Weights of a small GPT-style language model, trained from scratch on English Wikipedia.
Size: 12 layers, width 256, MLP 1024 squared ReLU, vocabulary 8192, 22M parameters.
Architecture: RMSNorm before each block, no biases in attention or MLP, untied embeddings, some layers without attention, shifted keys, gated attention, value embeddings, hashed n-gram embeddings, a smear gate, skips across layers, weighted sums over earlier layers.
Each number is 500 + 25 x the weight over its row's rms, rounded and kept within 0 to 999. Layers, rows and columns count from 0. Numbers have three digits each. The size before them is the row's rms in percent of the matrix's.

# k: layer 8 attention key, 256x256, rms 0.0837, rows 59-85, columns 0-255
# q: layer 8 attention query, 256x256, rms 0.0852, rows 60-86, columns 0-255
k59 094:478451532531508434498450593483512517491496514466494504500491489509475493508514484524460484470521503499526520533508542547488464487524512504518468466532529525495503507496480489481500476533461509525460498488494431517518472526473512517512531492524543501492517515505523464536555522559474485492544486514537503488492504483536495477508502483524498504524509477478510483489548515482474463520516498502513497465479502488504538456479489498501538502533485475507516472513493531480525493541478446514490483495498474530511504488466508506525468500492504487486519499464553477516458526488474497467499489533489541457470494482483487491514523501446473506503507477527438455536463500482519526504480465462456493475473481489516513489535471476505501489513497517509532500502481531503498468468468451
q60 094:483426519507474512538489544501476471492427520456500526513506525461479494510481499456477463476487538474489524471490486454450477522507528503506527489508503515533528464547508518507520445523495521527496514476480496499472505497479468519469454498479535439490526497488535511493490485482479513464518472473482523527510510515514496538503496468508488510518488499503440527513447516521530496504494519564505492448501505536515481532510493478541444525502498538464495490494504515521539484495524556496517467517485473496543513500532495501521507516475485516518495526511488461470540497478460496508516502465465505506509510527480517503490473506475518500498503523510524513488523508533492455541520448519499508506499542514497540496464446533517496521539490529485518490480491508498506517544446515
k60 097:501442541538541412473495591539521435511531512456486484520474491509503510540479488526510472516462505515478503469513471488489477509504476529441524522504529525509523464506504472494476448505556483495510475504469506507502516533511494502506496480517506478497482464512504498513459509529517479452451512537530490500488510495448524516471539480453498501536446451481503516485507480506469498501451474524472488478478545482483462507538497459516465501539490501466503533473478507526466500498484497497514515494521511504502495523504485481505510501510473495540488499440530540542493512471505507484498501515474466497483487531503470496486480503492499496482509518474518488503503483514523450475532500508508481486468505483534514487567473545490491476508491525539476505504523493507516511492502504
q61 096:527508567515539492582514539475496586465486507505546480523507525567471476518524514486530495508467482501510497473459512493472513490513498484479560483517499464471497519477506503485520476484477480490502482502496473523474514537500472534481489506501497537511506492502477537516462488526489490510509471487451471496514516536479531474518536512480449516510519510506509455538489485512496518499509497522516493543492490491531531479490477507442474517503535542498521498553492514472486510500515462508514487503491516492541498514472471526498504485508526525503501542541459448513518509503524504494486510542510532525527466519517522467492476494543495506462525487511468504470539521479515513491497459533514514495515497515501489466499466491496436506496509479538460509489527483529506458531471561
k61 095:493554493499547519472543532514456518503524543516533494495539497466503474537493514545511505488485525488464497500520494480470513491496527495480565485475530460516485497488520500480462526488469483454469501509544525483500494484517497528507529517488483471478530478474498520530459517527451511522492503496476467516505490527536487480495510482473523492488514492538494467505564509485523463521514475486511471494492545512504485477467500493460517434510509525503468497487459494502511545470508456503505484461468498536551527530518501488472494486503514520491549543525520524453453492508479484464464505472497497492483556544497547496511512529505499544450477536479496512522523504490460475459524494481510537500491516512496490532509506494497482483444517482503503493480531485541517521532556511
q62 091:494532506507494508528500540494537517555497511520516494460508523487530510480498550514511514562527478524472503513503512478535502472481526502444531512504522522499526526462532450474541483478481530465486506507476541505469519507523487532480549554500510506553498462484504534493499510523518495475480500523506489530504498479473508529486481476466488525484478519497517491552471483532468486485478521513541469515518475489502537518504494515464492517536506485513536516478487491521503519507505486527521490472537466481516479498472518503523497513491503489477511470515497549502515508514466512456467482446478485501551534490512517504513506465520485498474530493534475483449481501490554523542505482440480557463556483503509507537532529523523506462472547509552527512477484521475524454471514512
k62 094:512461528529502445473411522522564490501515505521529491538530511472515457490525494497499491550549487548500501524513522494528492511515462468476500514476490490476529502471525551539518478482521503452496525479486540508479468494519501500533498517493503486455528509433509488498476531526509494516479508527485461466502480532523500444512489497498505509491506478498470519515517498506485489526520484522506523500523508513506512477489478500495476463481491504478518539508515456529521472520493564506509526512500502540528511483498548513555534464513504507518501495510512541474522519489500550545529506479451535511499509506473507528471542572486474472485495471521460512502459470472497462522501484495492522487488511467524532453471512519534536524517500467501516502496511491489544521483487488
q63 093:504536492514442519569528514526505465496507502515509512479476490485484482521490526529515507524498522476493476483530494487535500497484526516433491521496499491526497513488504502486449519492487509519506479502496499539465521507501519511477447464489497523470496507493528499442533499485541551485468498495499504500515539470507493467502493479508479517460475566554470472501490448487462447501442520535489502448515501489478490501510523515515522544508500459508517463449522525519563489540496496494496511477458491505510526504511449492533483502474519458503511521522512449491461504527505514523487501514507506508422506492488513471501487495522481461503523529517508541504492501521550526520477500542469523463478536479507521496482500458529502490552485465521525520498505483526495529545501509
k63 097:476582477467503546458550454525462551514518479513502467499480546463512514539494474488508470494508459482530506527503546485475516482470514495494473540509493492515509500506493517458460530511510520501482520525490523509477474509477492558485506516499527534493479497518520494493447539488523564483517514513491456523489504505554477486517486473511507488479537524436495478488505479456489488518467471504486487529484509507499484516476494499472502467492472540510529520486504492489502485523443488509503487523475479490477480505479487494497516473506499507519471513472523487533484508521491490539500475526494482527511508455539536497504470499476513493503553514485505526494467466500542504541484569532505480472458501492450522547514528499530543482481538466493504468522516470545503535513488499
q64 114:544476503515493460494487429495478487510470484497508544487532530435487499542480480506485484468506500500565483535485496509520545529485497504514507484438513499539507482541475470503483524522500497516536475526524501514458523516529538479499516524494472516533486466530464538444478463482463532487521455504495564476482504481512494498529576532504496539518519485480507509486503473480529500483532499459488498501449499520497500515520531479475498506525503472469522516517502508511554449503496545541488511536485496516513480536486522529486534482503510501481560465504506509500501501542469509492501520453500512487507469452546500518517488539492503516510526449490485513463475491479536486524466508479508460517477504472501487514511489500508502536499515485538502500492486458483475477514474490
k64 114:502481509511521452491491458483488475520491480493503544504538521457509507522468493494507476474496498512535480519470500514507518534494502495512506481449487482504492480539496447487522535533497486512509469546515475526499516515523521477506535497516470513517501473529467521428481470455463557497523440508490540468478514473510508506522573513484480497505527496475502505471506481486497506487477488462453465511433497525488491536510510475475511494504497495468519521519501517515553469498522570530501493561487496520508483534495541530499536486506499502482569471510541524480499504564494527508507501450512510504509503436547504495540470500499495505494529483530496495473479490459542483529483497472514459502485492484498466483506494482518519537497515485521499508486505477493479479494456462
q65 113:406506495482478459526498516418498497496536511557511522443462524484476488498501489531545493486480501452506493468496500491462530476502528475497501474458498460520510498494500494480514479550497478478511490479494495504526512471528520478479491522478512484493468497489469499543516527509527500462503533494514452462481521473495506508537502520496505507504514545511483486516503463494514505502454458494532477483519490461493513485493546452505515496524508511526500496476470500511513481522474488492503534507515480491537512501490516461480481513493513456502490499503546489538506543495482476496485459493476477508502536514485474491538475450534518508528494509506520493504507541489515484458477454512446454501537484501487464495561522406461493533478523473514498474491469520496474486511513507
k65 110:452499523497450471503525502456509503495520508557533493439459529490478495507506467534535501485465521456502501452475495493475542482510535470486491476478503451514498488483490487511511482528490491449507471459510502498531495498506495491481493520480507479479476497512477513519513505508520507482478532501508453469487507473495515495520480516509488487498483540520482494523482465512493510491454459507511472476535469470518504485490553453499510510520496518512497504489470506505521470534461493479499519494503484493525529517476529470509481538488519449522493532529552460535517535509496500482484465488476482490506552527508469486537469447507518508525516491487515483491502547484494473462491498529430486486523489470477476492555524409479512530495526446514503473513467549477456483523511511
q66 114:478546510477470544533507504478513491498528475491495475499508523527451500487457510486482481526475534563496491486511506517549501492463490500461488443485484532492511528479521471483484524495498483469487494511489483498501482462524516502518481498523496510450497450525494474499448452533477503515463474514512528490437506489507497532489517544480465467509518464534482471538507502484503504483481492492471499512485471499471482528529520485536476487474512493568542526515519470501516510542481517479513502533511543490472482451537527472499489510484497503514504503514496505465528523475459525518515500528480515489506461494521492512457476472446502519477470514479462481475508530500465508517525532531464499555505491511485528557481573493500560528480475468487508483458519507506526494529529503
k66 112:490515496453484527546520481531520503498505447487494481498490515519447490529463518466475479513495526542502472518522525500540521477462491497490489472478491494490505503491529490504484511497521496491486520513484456493501491489526487507496474510514496499451477468531501474524447460505475503506465475505512534484477499492500453543509496554477476474493532496555452497528506511476529495496507495476479504485519467511453500503510488511546492490464508483568541544508513483505524500552508512486471511531511568485491484474535515493499519488474482484496515506518487518458517523486462518490522514529485542517505455470523501500438486463427509518492474503496459496475510533498470510490541518522476478572485521511503553567496542514493543525490483475487513490476518513513534481524531522
q67 113:551490496505497493483515489476491513531511472486489441529497466533516512445465499505468519502490515465501519483490464511516474469464505518487511474477482497516545443470511511547526454453513495520507495508516506524514528514513515526469466471498464508555498537468483475500488501524484519493480550542512488505492475509533482476508519540439490515492540476456510495536496516500447482543541466518495444477502470499496522456483483493514486531483494543534490524466451483505482491494510502513499476488503516561496513483501519531483479510481496576533488503499503474488489486470520489487527475500509507515471530503483442481504525482497509464521498507511479530524498501511468500449483511542523499541474488497488467477506519435520470536503517466495529486536534454501527484475505512
k67 112:503475501513480523508496506495478553522530481497481443494510444504511516441476526499511501499490516472510523496492481523520470466461524502501524476470485519533547428451487498559539449467514489507492508530490529540485521524533518503494501472489474487559488531470494474524493488534497524477484528549513461506498499506509466483526503545425481504481527481474503503518504495488448483533528478502469458498502458474497509483473474508499509525474517539543507518455475459490489494478497503478489487507488537542496524494481511528473478501470515572536489489504471473471496485463520499468517484497521508518467501489469467489516521494488511489543518498481494518500489540509482512452486490520533497520460510513483465491511530447512477532503511480479510481547524457500519493465502498
q68 117:516551533497522518486513544467521494482478515498488514512475470485509489491496527519494470494509495528518503534534519485516542500505517465475544481492487490531521504438495510518479533509496529554516495491514516489542500495537498514540518527483475498471532519475504497479505511488515474480528483528508553483447462454527525543479539485471505526476517531453484491503482474493582440474484485468506520470521505527471497509446515487516478502509512509456491498488501560512467549513530520507460558517499552512520534486493487510509512494528478533498512539479508483498491475547513504498500530546462486502492552523493498518522541511514498537478488533514477525466500516485499460462472438474469504491498470495485488507501497505492466504527477466476482541488522494523512502506452512
k68 114:520542510471471522499510505487472550486461504506476503509499481471512498494492509521482485489494492532541537519535500493518535509523506452471528504494465505539508513451474490516498538496513526532523486508497532475535507501508500489518511531476484487471518513465519501478526504478501499478535505529509548489439430463546513546507490485472505514474501548462503484502467490504563446480491502454464509462510497538471478532433509502486478512514506489445491488492492562505480557530512542523474533506506537519522532462502476531524514502521480531501500548496500452496490494534520523497500520532455473483500510505496484547510518515537485525489513538511462533490494532479510489468470448473453529503509460488487519512506506495475476495530488479469486516518506504519518509503468499
q69 114:519507527487524498496500477524494511530540514500470476523487492500537545534528507478463500486532518486486441489506501505519468467498518515489508503447534489503473476488491496488486501476489505511547500530529479463515527506497541499491487489471455565492465506459535465512498474504486526557549492478478506494482530499509486523458507502499499529495504526511548504478528469517515497499499496512542459504500470499508498513489480470528472514478506480466500516521507495478436509532528501428551468480508496484504517532483495526502457449540539469468401512516502494507525502486498505478477471438486509518529560499508506506483526532510475492472495546493510467467523530494487467489463489521432498500522501512499472485484502517498483489455525523498546501501509515494491483518532489
k69 111:548521516528522500490481458540494489518520491485451469510499487492552529528545505455483499499526537478497432471512480536512471495491503521479507505459535520497488492494479483488497482448492491499525492514528486477521534522498540491480495486470471563484450478447548491482483482521484535549558509482485498494477525506509500527445497498491497538504502529509549485459512486501507498495497493524532454476511474510513491509483483470521488535497512517468499489548499485494455505539524495464560479498505495477479516507495506517485474467552545457482445526530495488512532505492515507482478480449513497511508542512520489533481517520515472475475492539501497457464528552488475490514465507511421483504487492518494461511486483509502514486476534506475530507516488516505494495503543504
q70 109:548485468475501471550501528450469514493496475524522489503502516495512493525486522494481464489443490456519537484478489485499487489532485487524489489527472486517523498471485546496474546486436481508483456486464525486495492508535484495531512479484515489523515557520514503520471499510489519465468490468480479507491539519481454462496494480527519461455486464482489531473526564510528496479512525541458510476514532469531505524512467501540498498504539485500486496498561488518509477460513479480496458504503504505478539496491527464514486503522484498488515523540471478462515510550459527525481472505534498471477500547522492519505565462525474505513506497518507504473493511520500492473518459519483534479510505518501495513519530495506477536459504535510450477517560494462547471509474502
k70 108:536517497499493484542520492454468475494488486516539487499498526523500495541481508509467504502438507498490512475477485463486491496551491485510509498532463484536520498461510537479475532487479473514462460496434512494509458499500466494538539493484516478507521553533490495500485488513479532474491481455451470503487527522518444446495500499502540469466480455483496507482516552495518522473528481551495502484519516506532513530493432511511496484476528477487467509494530481505507507485545526467525441474486499505480500493521529478513493517480461479480490513539495474473526479546460510525458483494522511439490492519517469492509550460535457509488487502501485509512476519509491508482520456519485523475517510497513482499515549500467493519444477525518474474512529498479547472502486513
q71 117:493522517461515463481526454533522514522484521466523505433491487478501551468465479518521490535539507485519478518503494505460499489491493489503503489491469498514457492468506448487533502445494459454500511535462505518482474539504493497475500503512456485513467509523501545498501522501523514475535470520474509592490491499500485494545465462485478512545521527547450528451512480527496473450493473511483533488469514493517482456508508528508460506497533514520521509475491495510471497474486517503544506477508482504517506504492514474519487510495501489439465479455493481468514468497466493531485492522481462486494501465500510554487560474535507490506483525510500515475507527468493497478475472526522472498531493512515496461462519483482521513526507504496511506515505462508535509548468551
k71 114:484492533493526475450503451507514501508484537477526499450511493476502529469491488494517489547530499497524488526507512500470500489490487473524505508502496484526458480487505451493524510462486489478517519537485488515458497543494506513470489508509486488500471510520505549528502533461511505494526457495473496591492499483494481499544459493452482519552500521538471533435481496506491456480508466488527533481477511483502501463498484522499457530508509524515536509485500512512462474468486505532549517481521476476527496507508533474533498498482489482436459475456485461458514469508483482509493498552496469514479520465505506535486560472529508496497486523489489522457517538463490505469490469524516467532498478492529501463472500493480519517518527496495515504512493458490527517552478557
q72 119:516466535461525532526485504539517488506470531511528469524512502481499513496545465520510454547513443486487494493567516499533543463451539476516489496521484489526539534438494481499513483510483523509518512499502522451481477527497510501482524505547531484495456456506521543502562508509503515496474535542481497506433506567504487515479459519499486529497516500478458473552473492490468463475493492552512488499472512485517512527493479541494487489518484488493482515515518468505513493436539465478499472520506515507548508530486502479519493513536479449500519525475524499488462491520498507512473495512463515490491514472503431502503485487505510538462498505511490504525489527509450506507542512499513543483478495504519497495505481503492497525499540458501508495498507508442500496538500507
k72 118:531507531462537500525498534531517499505491518506515466525481473484510495507523481520508473529519463483499474508555518472531536459461538466535503488491490483534530538434512472498524489498489554520511516519494526467491494532491501495466552512544531481481461472510504532511533505500509526509475538544501494499431499578489482504481494529501493506517520480475438490547486480486482452495492505524507487507461527493504519513491464558499481497504501490490488497527482455506518512458521486463488480531512501511549489528484505479532493522527478464500506525476527517491465474512483544520473480519461502474490507472483436519511484485479512555472504500522518485517479514521443512497562499491508537479465513501526504501510484491504473505502541466510505506500521520454500493546514497
q73 119:510518500443510495539524480470492490478492477503482489483480521510464458485461488509492506502528509494485528576488480484464497494474509474522499457489510500456484472490470507436482472505483508606460492489503491496494536491512521501507492503486505515480527508532458484503506512531507476519520508516486549496505544507531489485504507479495502514504525474496476502492484503492495496504502457512518512467434527552491513496530543504535474509528510472463471512530478479467509486508420488481510451454499535459497488502517515558529465493541517489528525495481487484479497528464541488491491498522473527499513535514527475461511517492525590476521521499466519528482514507509486472546498502490513493469488486509489522509557550502489498502513482551496508485522512517490493518522481501
k73 117:516549496497513508506508499470478491462491459494478497485481512518462474461475471496502498510536507489489520557484485491470488499468531506500514466486515506482481459481471502422464455538501508605484500491508483481492529494510503502496497505505504535508521507532479491501496506522471497524524493542487497520493529500533515474522519498500514509488523474492500499490470503480501515507495481552509514457451513548481528522536528472511480505536500470466487510514482499467523487490425505496523448458498535493517509508497499558522482500527538486524509516466503457480524535481535469495484484497455530481489531519531470470514509523527586495513532494463510535483541500507503481538509496511499507497477491493481522505569550509484507499523468548498526503527524524506515527505459501
q74 115:528472500462498497479522491540501505505539550491483499483504517450488522439513495515488494475557488508508460543438522500488479499507522503520525485504545511484488486501442500455514504513547488480460516528523477460473488503560490476493471475516515517490478524492505488517493513495532457466496477444493449492498482476534533522513486518529509496498463443531524504522500499497501513488514491514533493490531511539518507509523505507483523533508503527498487477507488524446504496490501508503511478524455470503520441528537517488476462495495505516493499492510473478449513469496498543514469496496460502513518508501512437549466477470505472526496520526484459528494474485514429493478495518480458493484513531483518562505485537501495493500521497462517445498493528509482497507444543484
k74 113:512479517479510494503490461535478492497522556515493511479509511439495503447509497493499472477553484505489452538454516526491468478502510502514523484506518503501509494506453507449514488534533456485452505531517464467469486506565464492492491491512524502487490512460505505516480529470543483463489493456490448464498492502534550526534475508508505491507489455552531495503502513486501525492508501503534467521526494552530496509497494520488513502512522543493484466510487529449530498468504500487500481527466467529517466540539499465497460524487512510490504468520463500450485482473527521503473499513471484501515521502511438540455456471506489514508531512471445537477490499515421485505513519484474507464494518490519533500485521494482485504501491497513458495500505514502511535450528480
q75 112:509531520508519509561452532492473574527512465496549505506499494480484500523528479521502503525554547526485486504477487477503487498508519506519453513511459482495494502492526462514501524482462535497447517461569523489444541469507522477487550466538497450500487535516529473468477457501478518501507517494496506510529464528490528519478482507476470500481481524528503510495503508460508487538533492505476548515489491524483524461524467520486542527489515508506507526535472491513490456526497450554488542483537510493531501500509517504512487486488485541453500462523508487498476468498499519557507484496496456527504457493508510485504487507516522501498533474502455502506487543532544491506474512513468468459488480486524529493515484520518487552507486466473490540517507507502490495481476470
k75 115:484544487508546510506512527501474476516533471450566513527470525471472508499511478519501486536547546498489486484459497502513489504502529536513497510516499481504483508504528453507508508481471519487452500447534541474454512490522516487501540483578479452497491500494521491465479476504488492472491493505472486526529473522488514516472518480466518486517466521527522513486501511482497485517549473521451544509498504542479513448508472475501550531483526515497500510547478493499501489537513434571495541498501520527536490514515526513501485487499501528465502490534521529496481460504476500507502510501516464507485503497505518490488494495513508508499550479498445478470522537528534475531480515524455474478473474472523544493534488507506487557519489489467511556516501525495483490471470493
q76 117:470470497453500485522577516482516509523503511499453520570474518532478507515514491503519518471523538509522536499486513549507499535496563489530505510471465491498504500502513520499513481524515469534462495475481491518492529515510480477445522482523502485486513483505544489525472520489437544510519539495505496493493480460478530472515523497498489483486499486485500507450543477483498475459536488511477489458505498515484507502523528497538486532476500484488498488461517517491514432520500505480491477533505479531490510513484508521534497481542488522485501518506545509475528478500478450507501516474520458506483493511465536502529489513475471527419493498489482468509483479475487533476535564443517502501511482516532513512525534453531494482513494446480491488435490485522507490485461491
k76 111:499463492430486516522548495510507503522497510528457517550458535520489527492502501485515499480519537507493535527485515546530489512514552502501479499461480495527517501513515535500522487505539461525480509485471480525490526534491468486453525483508488488461530481480552465544472507507450573496518542497506497471486487458489538489514514502509494477512495510497497515464533481489490465475526500523472509480496487525520484506521534513513467531474502474501486470471505511490513445505483512508499468527495483522492531523486494550521498494557470499479504483510534461470519485485472457490492516489501473504490490515444550509539482487483466526458500510521475475498485480465492521481518564458509526484498497517528517511511536442543501489504491463483492484433497466524519495492453483
q77 119:500471506490475503461512495512538466507486503499461529459493471542512481472499474545476546444461468527502495499536489481541498504491521519553467551494483484448469490514478488492485537490510497526484493496448472488472454518535481534508523540515528500542515492516497437509483536488507515533491494508513543549507455498506473480483503514511495491527518499502469482562506465485516519495486508494484525472475446481469525495486513468544551470490493476494484505485484460508476462465501515427512551518531494520529485534474494518486479471496511521514452518540472487526475467516474474502534507520540460489493521490468488505504489503481498503517497457534530507473483469522513474489489470499488488506492488494480486498500468467526517509499496524488486509537521469479494556493520454
k77 115:499459510508516477495530515531512442511462515518486526447486497539521497470490502543470530464482475532531505517513508489546483503486491479553473556479496486441481490511458476495486508493513491497473483465440482493472469516521498501519498550502503521530537482516508444513477523488509519529496470498501532550484456491488472482477478501519496470491510483488476473527480473502525509498473495512463528480462468475452518513489504467514546485515480464510487502507499452496476461483502496435515543529525479507514479535476511512463482463500513512519447512524465468529475476523484466520543504530541454481505508491472491488504489542475505520512505457533534510461500485512491463504489481485476499502497497492482477514492465493554519495500506525495477472532484476454497541466522463
q78 115:479483506512511486540543505475459518470517525507471504565487462438505522566512507535464488524492539506490470486522453509494503465551555532483502486521489521527463470449488542542454514490520504487501483482514565518527498516472536467533487469510504537495482510489472478485461508505501461464497511466473503520478503510475531485502498507546478485503502501466514494491546523546515521508451481519495546510484511519539496505516539490502491487514531516519533511472447477497445472523491505455502527491493529503515476505479502487504487482516523480519502483521516494505512527492525493480499481536511544530450486454497501537490447478495490495527526511533476478489514465498515531516493485485532503519498500513479470544501493496535440486502517466541518519531502492494526514496480481
k78 116:506472486499502499536520496459441485467514520487471509545470470459486527542522507527476500497502539509485479492510446500511494477574556516491492495502490500526457450458488536526451516491527506481516492486498571508515507510482516471483475482507498525488464505516470462476464513500510471465489535468479509536473494488504500487481488506532461487505494487473514499477534530545504528529438483528508529513480510514532486523540535518479492503523529526510496499500435469483446439531499507468510524507491536483519484482490500475508514482486525482508486468524513476504508533490521519464540519541510529504434507461507500513490461522474496493512524526546487484482500458485535540513484482476537503542517486521483472524490477498502451479519517487525493516520484502505531517484495493
q79 120:518533481504495507501501516494485461470474465553565514479506490499488512525496533514509518512532504503452512525489522507510499480522533516528468450471537496531485499497503502475485513515468512529467479481547534542513482514453492527501476549513531542525531444497526498520500514500461469506521511516507482488517491491527468516478511457520519487514474460533515464489464483519506509460501528491557474514503483503482500502447480499506554459491495515467506483537464470540469506472482494505476522489533500531498470470448481511471469509505504519524511472522490495438486538471534518516476514490495486477513500549470518500520510478542472468450485452488518492508502496492464505459496449504473464499478492489544521500459475459497508505509493532496521463548532502485482482519534534
k79 118:518528503513467508493503514526480478472471471552548520511485495482493489521494543514515512484531497520464505508492525521494486460529545542529469453491536497527477495505508481480507508519459489546481471485503527540520468534468475512493449545497511503527554452496528496513484516504486469500517500537524488503514509483530466499483499466529531495506489464485535457490480496510515483454508532494533469522493496494483484511446497509515564469492505497469501474527474468547487505486500492506496519484512500545515470478459476511464478509508509527514508455530462515436503529471524523538478506496514494478512492548483518480504490473531473451469476462494527472504508497486470523469495442492469463488491505505518523481462479464506522515523491517497529484540531527502487461507565548
q80 116:500528532536508488509473465438524511497519509478489507483533501550499466508548536560454532490512535495534510493534482488519443475501527530477545466502450453503480523522511473486486480455482493448485492505496511485514500510452541493517477557477483514494532523531504497500479481480485489518485514487485490490498519456507480527492476487515443473485533523467443525477465496506548512488465450475513531490486499486563489523510522513491499484495512508480501468470493500503513459468512474506512498497463494529497551527516552511521504538536501516511545519499498518530510487496524499503497542477496525516509513476485470534487471486468488495488471510521465499517506519528484531522478439500475492485512489496551481468518541525505520467468481492477496472501465472448492524506509516
k80 117:487536510529479492491500474460532511510521493493517542467515510550495488494544528550450534500519536497517497498535505497525453477500507542480537471529483460521491539513508468492486487451497505445474496511497511476510479525439540536509494541471475509502530519537503494500484492464483482509469523505494496506486516459513485520496460488524451440485520530463440511475473478510545523509455454482498521496525491494535512498505537505489485488477518513490499488458501508511515476476515452508505484522476501530499550517509549523526498533551522533525543511492487549552514479500516504496481522486489533513499492501481456538477487500471490503492486511497471495528516526518493512534482430522481482471489487489556511486524514547526501483486467503489495494500473489441485507503501526
q81 115:481476542536504558507503484525552518496504507539514496530496515514498507518503520480545521512494460495494483520467536528459522493484487477501520488461514481491463453501509531471493491536481457505493523461494498451516494517526500521520457500453467487523539449505501522493489508492497510544476531487489460500487522492507470528496535514497485492519512507497532463519520498488524432540513523523540518501479465479512482489491468483484544518492493515504526505493470515452449487516494470510529497469532529513486479528524527516533497546485510519469496483442542508508476482456495459496472508521482520473479431461470511540472492532494517512453521491442494539511517475493469467469521478507530486496543476477464483484508542487517496507491493499523489504455496505481481445490464510
k81 113:519527497519516546503518487533502523483488506517533500532503525524504518514472510485561508503475486485489496517504557510450526501487475476475509494433517505491481442504517534463482494523505449495488536477503496465531487506526496500528463511469464502495546458488505517456511517479505526516469538504530488494487512490532490500481511527528478521554510521492523468528530494487519460542493500525525489504470477480525470475497496483490552508487480522509517513500459518466442487509505464492515492481513531522471475536525537498525483560496524511463509510455537506516460483457504472496475506523488504469476433454484487553469497529513501499452524510440488525526531485506486462455502475509538493499504473478471485471498530489500514521503482510531492495473489487471475444506471497
q82 113:501510447468524515509506524481483516518546501483499507488520516508509518456519449482481491517458518486498505577500525537506497503512478545522541489509464457441491529508466485468471513461496490461509499492486482579504479503557500502480513471494500560458538504453499494496490494517515493517539504493517468471518502511475535526501529471524512530523489501474507484503453470548493481510471480492520519477487441511461500499507440530495521489494492517469521465459450494520494503488513484523523499554518490528476503488485524481506477488507536491496457497497511496449529490558458486483514515528482541458481499477510474504497485529472507501520488474499487479481513493530522532519483420508532494498481524508488500494511521509474496503488529471510490506495526560527499486510477524
k82 114:505487443495528530517510518505448516504528513517511506479506501503521524460530458476481500494475516496539495540505539524510501493493474536523529488522462473443475538523466494456478509475498488458495498476467514584483474505543494510474511473489499529458541503467482497485492489505519507519541518507511470479517511517462527529495509455490536552510479487486510489518459474530477474501476481494543515471524479534455487520520473513479509496499502503477514477439468506518492490509513483527499500537514509513469508495489537485507503507500542475489469494501513468449534515541458510473529521523490531460464489466517490489492469529468492510521485498499501478468511522531542543512510430494526483482487528493491507519494504496503510499473530459534479490514539591524515482501488516
q83 114:539532500484529532484491542484473484522529473505539499507487520526480491497556487485512495480480545496533504524486504511490520465509503499521492516515513489514506492494491488498516490495485520498504516534506509510502515517491484540531494492452461472542532520532552546518503509483461480523466511451521554487440482493517553536529514497485556484509454502482493463478532498489514496523523523454509495543488472493516478528497533506524530442505533496544460533512502434473514491502495511516523495478443495475508488517513490515484479502479517507503488533505469486514499502518524468491471495542525497486511500463502486457464521506533436506478519538537510473492432435501518460505512471536475505495456480513540505518500512492460545515497491510477487491517480486479544487473507460
k83 113:535478499483507547499432540477477492507530481489528511510483526506467506521552484485509488504484518482524497517495514514496495456462499483518511524491498473521490514517480490487510485485482508511508514539517501520493525520489499528512504506458462471548527513527543537527497500492487487539466530440512531497426508499507567536533535504479541489510479490482501474489532515506507503506533544483521483543503490490514487517502534491526550427499525498546466540499496437487518519492500504512522509483478510465495511524509485519484493488495533519488493535503462460541517537495498460514480496546538488483518512462498490467474509506493441519497513527488521468505457436495515483507488461532460517497457471497524527521495511494468526514505503489474472496503496465481561491484473460
q84 106:494494508487476486521483507519501549519509535487431513517518504427486523512470450502490451502462517527499512512520479467483527524474514465517477476501540474497490511511503487519490471467474494486499496495490526478508564490498477547501505502513505530492484490478478509480496493502470493512529532508508506510493484470504496479535475474451491443515513524523509495539497515532437484454530544511520449549453484486459483500499514530501477446490520486502460512528499497495502428509477503489488493537489499527518478467517485503505491493520495526494472486471459514500497496547502517514441479529504497524535564525457513515475480507432491514517483503473510523498467514486516526481500491475508516489472493563508543508458502527448472503496460523541485530489514476493503513514466501
k84 111:476524547476496476475514498529524509489538500493450525508472488466504513485445445497483451526469543521466508508506501468489504510494517492520487483494540474495494502516485500514462510447501512481500470497497492497536517497532500550508525494534488530499491500477481520475476503507447493508519520508525513522513497467499501482522485484455474438497500538513519495537473504556473510449547535530496461526472499482455455480470510500504461435511511500486464535540487498503497449498483494478532478508484498546513490485526489510514452505503506488489491493459483551506520490544488512534451498508517474501510582498465507493510501512446489529514477500483495515504478507483500515471525473479539526483466528524464531508506502544444496507503471499526502563516531498492495491526484495
q85 114:521499510466523544503534527485509532495487474509504506479520482487531521522498519448492553513490521519517518519517490476527519480483523472501539503547473496547513458529499537545521489510531565500510512463499479460524491487502507514507470491448504507483511534476434491489542538518458507504530427503504486484472521524478479463473535521504497524509467511473521453524476538503522516444468537534517530499484507508499520487482482507518500487474511476527546478520536536498445476479546487518518492498485431506466532526502519496480478524489457473502513467516501485489520468493491528513519520529517481489494553443485532481521485493474475470526481504510468504493493494513470489544500474437496486503560479527491476502508486486469501511501504483481515479515497514507501487501508541
k85 113:511514513458514511504525525502510514503495468522510512469514497486521514502495532458486570526499530502501521514498483478536509482462525476502530510572492492535526445524497547528520512509545551493504515479517497455520507492508497518504461491432501498484511527466473480482534544522478491495521431500511508481475521511490492499477525549492501523498464529477515435516480535497494538452456535531499543517493513515492524497501471516496502487487512481534536490522526517503424485481552495510520483492489429503450524531506540514466481539497460468526527471499499482487508472500500519503510512536540481484494553461481519485517494509484521479542477496506465508478490512511471473546494481455514486481533474527501469504499485475480519503507503505462499482510503515499502489507510537
q86 116:522462469505488520533504537533506480497520462503498549503494526484515483478527531515492512496567482493515510491500490538513520485449501498484521517505513477511500521525464532517461495492433569503477503539518527504526496499544493468519499500517517487509489525458488512506519459489478514521487557500548492550519520493477504495518495520482496508516505519529538489518425498490497506509505501537473483517517538456524546452462521520514466498463515502491519520500514484494512507449493512512492522515470516472500485492495522486500496524485522502491533490538486453501502536473525489500469520474510519485472481514470583469487450486484515597491445527497511495497522493506493491493456504480474504521492485526506472486535494539484464505548483484465486515510468473462515478480499496